From a checkpoint of a small transformer trained on Wikipedia: 13 layers, biases.
Each number is 128 + 32 x the weight over its row's rms, rounded and kept within 0 to 255. Layers, rows and columns count from 0. Numbers have three digits each. The size before them is the row's rms in percent of the matrix's.

# layer 7 attention query, 448x448, rms 0.0999, rows 67-95, columns 224-335
104:135062119091132141151116096120118143153093098070080103155120148104083114124132097151160111119131127123137116141108153126160147103151121123124162108170181163036136130109162143146058142066111044108106192116148109169108037134101147141152131164099132139117096155115106145166188115140096145126157156118176140073119167131089125150121127178113
112:190165121128151112139063105105152133083150072170146200093118143157150102122195111157067130101120100100097167128147122088164099186092099187125124160189123165065153142096148155138146184174120115163135106127113128092129154077152125134121151094128108079167164175168148114197078138158136173118066084138100095176121125140104107144113107102123
114:123162173163141143166119126101127106175112091120198135138125102180119139158155108138102137163171085122150169151121179152121083092132119148070144060137153102176134073128131083137122054162144111125139146133136133092097058180140225133154100066103106174091138094146138125157136111112091067156130091124139070158083130132168138153179133140145
107:070144141143170135174134095110053135046152136112129167121119139111129114085139068099126214113116134129168127136183152129137116141200177114107047118128102169083139120114097079129194068147132105101169154113112179112081170188164155112101118093175175133113143134181098151085137110121153111161152154109058132142137144140183135149141195133162
106:138125168186124144187155145121143121129084091133099132180109186145124113126066089101148083129139107111141113111167151107128134143143107083123134126112190132115075104127166146165146144107084189100117142108159105140133150112133167149093076088153179163135159127078158097196118118136135150073145110121114151167073161159059151166181115132149
104:070082075137180062127114141134108143114074125146159118122124126103172129155161096125142107107128141117131083111142117143114133069124134094093091136070160162159141098197086140104121136126096142118156179096113125156117173097104122137072094125135159088073099163155075134077123146115114131107153161132116163090132121140076132115142081134104
104:165135142136048093151169114105159135120092154158173138135143124142119112171131146152126155176096119095140113099134147066134167119084127144107069087183170113138106071095098140205119093092074126127121172150167105174078163135102099139107122108056142126136166137137088153120141143174104152075087120171144159100114157141177119138164161163156
109:095095160168158141121131083148089151142172135119098114127123127143150114086193104124145118119129159185151133171111090082141197108169130118180145148142156102150153132141130204105098128093022094144133142088167169122129145084117151177159108108127142123172182193127059133132136196172139095129115162155127134108138163159158067129119038186142
111:140111078061132105091149128119102145160141086168182121120083134249114106164223094100100133132135107149113196114121121163138143167199125115143158095127110134105105103143156182142142158109055124137155151141106167128149125161134056132085140116122079093129142115117138179121131138142124138180149052128155155098072138153138169122088219155128
101:104112197107173188156095107129091151118147067088103109211134085132105082131147105115126128146166159157104116148140155117171099119144162135105119189134121125085092123160177139149135093139114096155080133106127153160090089134149172145167109148124077122154148128134070207112074135138154113112145146100103115132147126149075124099115109098139
104:105117164168110092097148125117128109151103141114100162113210131128180154121149111127127133087116100106101112215101115124114065206124154152167146087169112231109129125172149085163130123129072148097102150083154107125099115063059150084124084119066131119081155139166080154108092178062155170180154047149139153154149098163185096122117089082107
107:143044120111133111130102141177147161130070104151179176089090106159122095165155080103074103131107099145100115121095154101150201143100117183157164083140145152184109135073125155128114117121112192099072157161134093139101157102127145160110116117209176154139095095113104103085145100146122133130143120160110129164139157168143102137157156131066
112:131092156137128150105101140126144149165108135170119144111117193116123140144126151078173069116166112151127167080140122103151125128208106167146103144178110131120111125138157177154100111108125158096124172064120126117176121082164093142114132097078113149105073123152129090142168085142123146124117134097107194122125086107144116138142080166117
110:143136159220091132115081116074105099114141140096113081139094131164164190075082167090108116157170101155134122099146130116059132125099088180124140127113112141114125114098119093087111163185145090112082131106175147090132190188210142140133121144139163133185173084228052091155138125157103141148121133123109134130128080066159044093117150165057
106:144139079140087167106106101184149081116111155097162110187122131131081165193110086131125144070134144102121157120111104136125173130189124131128155107108156107174155109134117157096135133149092156135052154173050124127121181133142122108137133089099105129162134155123112093200138117081073086133065124143147205143142187134120176105123106185154
108:203149119130123144207117169113116167156067118133096126126137124124078110139142139133165191086145113140147088098117113134131152157121130124116138091116126132163122128170138120115117066118169146100126104131178048133101090140113103159093148105070074113069077137145145064147137121122086080182131173102113134121155111148145228145065145140110
112:108060148140126143131129148133112085178104130147069097168109109109128079103090151172138097141173109129102135136068128137179145156098150130107118133113158122170167143159075109116142143152074121109121200119148160150154107088118109113078147155110123186106164130102166157089084146231100138079155180165116140133134121109110020124115134085095
107:150188099117177161167132141143084127175132196147148148103142165071183138155108134128069164144066151101080161123099132159135139140141096141092131168117122118108043111097157068170125112174177104117142108131136100129124141172091107129125091125134170112099129106121145155141095123122079104093151150063146124151154115081094086140166155152118
106:093170122130136174113132214140082123134126094132106209101108155166126127150108116100173131102096086176070086191146134130152145127105088143061173093205063098105098086118116062130120161145169095168096103106104114091113136194157133157059122121158133163125194151111104116119138172202134115124071078102133080148155138077162149186078085148094
106:119151119092167148081106108116139139084102180146116140170126107124144131176127090175113114123119115126139152139126143153196162113191136078148150103158130149160130153168197116165143131171096119130120132105125142161106108106127142165167097158138066158120130145126107143142134187154181135107113180108092124161093136164204148156146081084125
102:104090113110080176100092179141136174136115157091151147109139118141165178135073097133152119062137124167086180114084211099213098103146155126159164110096096082133081106102113133161156178163088115118095165069050101092089120129133201136082105191113105138145121099124118140102117131126132152101116156116104176107141116173086129121130121133121
103:089132145133128073128146108160162137098170113077098180122135079149122096082122099168167097100163142168113124067160102131130132110151137141153130102107091151120170147151153111124169099133075096147126105131141138172144143012123077175074143160168153083141142183120153110099110096133159163109119153156141142076114115181142170070077087168120
111:105104148157144126123111116151150072085177107073154122168127103134127177104103159162137162090132143165092144158150140122147137099147121131163064218142154130099090093156119166192081100123103167116068142166118144139114081162113110059128152169139158104176151116158142097100156169134119078153103081066116076123096111084149161152047145113140
101:145062114132154140126134166127139156103108077129141166096146126086161194105137149161149070170111134082125101114117143108133106148108094136142123168171138118071098165111133156124203058112110133180169159147098127064157141176103135175158096126149112142071084155162116192129103178099103100135157099071148150086146168185064181135066107133079
105:139069164091137146104102149087150050140155202157125115092167142153131166128133130210117162092131165162097120128108076095145099137133129078129152109133120138185163117130092117156121122196147133142126132096130080159159152150121159169147135171070122138111130142097134140125043163184088153153123079126132131140096053125133134138195136172165
111:134065063154088132077117120151115124142180074099179108139097135124189127066115133131131108155116095156112131171139114117145134090109102145190146124104142133149128127146173123143097122145158157094131126101082140109102143114114128081124118140136107164102187078132171147152128103112137104135166126107134110139128081105131127168162113148150
100:112160091182178165129138131132122176158145117104158113115101149095102162150147129109128132152114130111146178112183121179181111091098114133129132111099112118177117172101061176188138133132147138061099069133111178134150165137132161088128104137103146182119095088165121098081089122162090064062150132086153128112096101084145127157075114112115
104:127203123092060067109101175152118118120167128146190098143153140144108135110164147106095167123101119207156121099163138117078123193125133116123126147142119070128174198103130153107089128121114135138083148185091177101132129079157101127153071141089183180124142160138081123117109162114125169146155086133132154113135140156155125119164119123082
104:123158103123085156147164190169185098161106149165133109136110139105126149112140192125180088174136095171093153134140111132094134114090169148144136204187140107144107099104134123157140093160120103128183157130190163094161147147083159145156145199076112180148185083172149112087133078104128107124150127100056098182143084068082062152122181143122
# layer 7 attention key, 448x448, rms 0.0986, rows 67-95, columns 224-335
099:170118105079081207147174135109137169127120060158080156144140098141103156098113081130111116128128051065140134172094170105090120156099070065122093138097104055083187128146117143161123122106137105098165143060175143068089166127142099120134133089160126064082119114191123070150141105125099133117180057125145131150132180150104171196145172166097
106:148145120155140146128108127104164127083154110157171135200156118170133128158102105178149137077146077094095100130126099066161112151173145169110144165118160124132120160157113157122149138061109125127115100099179115108133142104180171091119129140097072088128100172162116151126127165158080181196054138173136135078157115168147112084141153103130
110:111134166107183064115101082149140113176101106123168113117114135136067057115095125153159149115186097102162097117116090168108098112195092098117114110119135083183154119118108107145167102150174150170159115146119149169079118174126181143129116093137145136104084094139185073061158151128096110131082129126157103190113112148104162081120132118089
105:128158211128129098140114116153100132091155052111114148191141111138130159085189114105118141114151139114150130157132108076159118093126183086070156103059239149164114155126080059152168191135112107137148131060127152172083149141141173110157118106092095141122098146169183160136122131145131079147184094104072154083143094119146154120125123160173
105:134124074111142193157235139086126101125122120102100138118143132176111073074115067140169145131155102112125212096123169079154127128081110096148097169156154168073067162167150142133114142091093105154081113157146126117093082127117155215103088178131122174126120119094093103149101122110144109108108062118178086154077196142074102139149174164136
108:152156126172157076142147156103068101142136149137121073115171144134131098133140148134130161137147146124201123130157211147054105106098069087085118117163114102066122087100119141113173104106146111106173118150131187166062159126151115102151087125136154155147118119122139165080114106122149144121168151126086118090072162157126089099185099144116
103:129127150166115086152126137159167158121152137125094116114184108108108169159137133139170106168136156169163126116085128148113138142160121136192127110180128124164080142112158136142095155100163161072153130116086091109153100188131145130195136134124127143121135074166120152154115113141053209124160116193077120131123147136084146148103137124127
108:121151069192157139152115125120083108117138120083047190133067118127151167114081174150152136147128100119169170137127162104128163097117119155155155142145136157122151098121124160106148101093165152203186127057116101147171156145208227157121143126051180067131180159129088110161160124115114112148135073156167102102082158113105105195102132146167
107:193125121114063143131099108109124181133152146107203130149132114185162126133199126133134153083168082095132150110105135145156093130060147122108137159151120157105156155102148160099151067164109116097102114114114142110115128142114085114157093078113167105125101168153156186087170085131170110140120088115096154110134192111158136081147170150164
101:087118227107086124135149105147130100136113130196088131136136175166093088108205104070129118146087083125094097153198123153162160100126082129158105093169105126138158112096180129088161153157115097149130084119122144122144128034134111147127097117093166125185126116114110172069140147173183112055139130199169039140135130123080094122153099145168
111:139163076173126095114138146147131139155166102140146140126110159145204151120069136125135120108145160131110110152092117082126136113047134104126129138119102168103168035098129136139143180127121178117116087155199110165094109099154073133107133099100083086120123172180045172122133127061117125131146111127147113157093155096106048158088133160160
106:120117130150118112108119145157155110136078150147099123109101153102056094203107072067111109133119058104130116131108142129079104124063126124129165084126154191145136193133097124122134183097138159165162106195126138160206104200102151147173129108101140149168168121133082138138071099173131131182130187154142138155150209148106152080085195155120
107:185177099120114146121147079099105123113167126137138120076063111136182095101148124113089137107132107156117179119092149192160112111140095122142107067188089168098124153160141085150090168055150167079119145129119148139148162070112115126121075109120084106158174139142108133125097087119140118136090081167152161177160203126105126131148158101105
100:155156152191096107138188072142137118177135125091118113135122103163042107171151130135108175125123076145129206184145130099121139146125138124184137141122177132130113087144191143143125094095145044128144147162160088146042155142160096164127088163150154130129143080191128105163152157200135126148143122134106119078094147148143038112130102165136
103:138174112170106100102164128123134142105161128118154139112157094101137150178149132134127082176093211144085155043120140099088152092193144154199107150156083138112115175137121127102127113086129126144125072111117065127128098158093136117150135086143101171137134072117156098170166166088125180125133158147151112178165161139094123102135157106142
099:131106134054093183160106132147138077194149158142070159086109151161131133113115159147098142126115098107112143180136121169175156149203134094171133075132134181131131094139170098075109117072144150095086113103144126095081125120132081102144137125130112131132128127155131070185160110125175083091152177086148174164162139126122168148087072114135
114:156099122104101120128121139047144075191149122162119145160050064118109144137138177151138164139074177126172096098150147167141139154082158135199091126152113109129159093145128138177092101143106117104174105133126184219137098168109152134087092122130114169093184116128127138119109080158085107143150178136151112120098113139194156109142156136125
107:134150134150188133190170134119089168189150212138162097097151111120163182180153113084118152079116111127092111110178126152117135133114102113047168075185102079197084142107140121109174172164110113143160143116128118111061086131169138106117189104155085098100138139136090130131143090089180090146184091183133116116138135148211097131182105127100
103:087154143090101171211070117127177143137168111184082158125131146132073145150140128085073125084129116142068112167117141120142116145101164125072145097176167127127135134151115148099141140153120084130130142147090115134087121138127200130106138153137122140144148119105158175151163121139140103161184120144123140097124151180138134141123116094121
109:088159126141086176180138147125091105132175100158090149099175103104138126119138121115138122170145155148100111094135103119192133033144144110086086147155120135042132143141095090184186116148162123132173069108096131123112066140089158162124106142125110142124137124141196136148149154132164148052142138105113121181172107170183133161138037165164
098:127193184118140106172161115151101144110128113098086105110162180161116127080149073068152113161161133152076134110126125122187140132084115152154081135150080091118129167063144163120165135146074133090090165120140090108133180155147167027120190173133152185103114122129124135122098172125087172075105177098117132112103181172132126154185142133130
103:121132176095131133117098133149136100114118125112057160133142107129140074069147129128126145119090130133129174097130127073112122101105101095092093167093083069160155102155179140132117088166101133142101135125151177185131106114061131096131136115201138094166154134094137132165042062184122120171071175157077102104108113138089091124120134145179
107:155185171084087106117091164181092184151101098111128124106165110123096150084186138091131214127107130109181089126203133109101128108127154135107115164155182126132180136143128093148067105154201076083158123151134122119047174102139136079084121112136139124150120148141123143111097142117112145144119131121139107124123125123193128107105079100169
100:135133067185101081150134140125101198123195100147134095113155083165128147117065134119145148103127147166159124118203119113101163170167099117140096126105105145086121151096172099115091143114184111145131162138124107142144103157130080128138139122168148146154101094031108123131164117120079169173129062179159126091101082118060127132143144087137
101:125140131105095141137123153135110073127177099165161100170112115063097081142081145049083181169094172174118104041105070157105117122145097134147196160107042143053139135185146078158123230160126142119095051146075162169108103131145172142154120138144106111130165135141159072046119100089133104141183105134145128140125123106090111095153134160130
100:144132121127134198079076123136151108081175129117157151205157148197162079074174125134112149156117193166111125139158132103114204075150127081168119101107088092170149104150144150153109099175100049153115155101096129180093100102068112113192134133152104098177163153138132161135113048124131127179117099101166145127096179081156135141101099102130
101:185051052106114114080109186164124142152171156101133095069049114114143112166098111125072106142146137143113078105098150139144098157095167100152155136151193070160147071201060081168123143132163100048118159101106149216118134110196116086155128088133135107150148055109134078128078156146062167082069148148128137065149113102122109123092129176169
107:119160141181098088167051166113150198144113127129134153161163112163150167187140124159117097139179164142168074128195129120116152147090106135161134133096160110162096153121131141063076150159117192116092187145138169165080115123166128122147095143145147130093166198125160134089177136106135166130092135041138053147145147210155132091156234133103
104:117062182114164083173150081150110150119128139109201134154155119122161089034185131160123116117136099148162151127112081118091123206171133100122076153169180147155172106109100148138159141126114077075086115141120151095100111181145128096157148155051120120120142113146157125096121157033162172163111105110125138167163074081085137133115157170071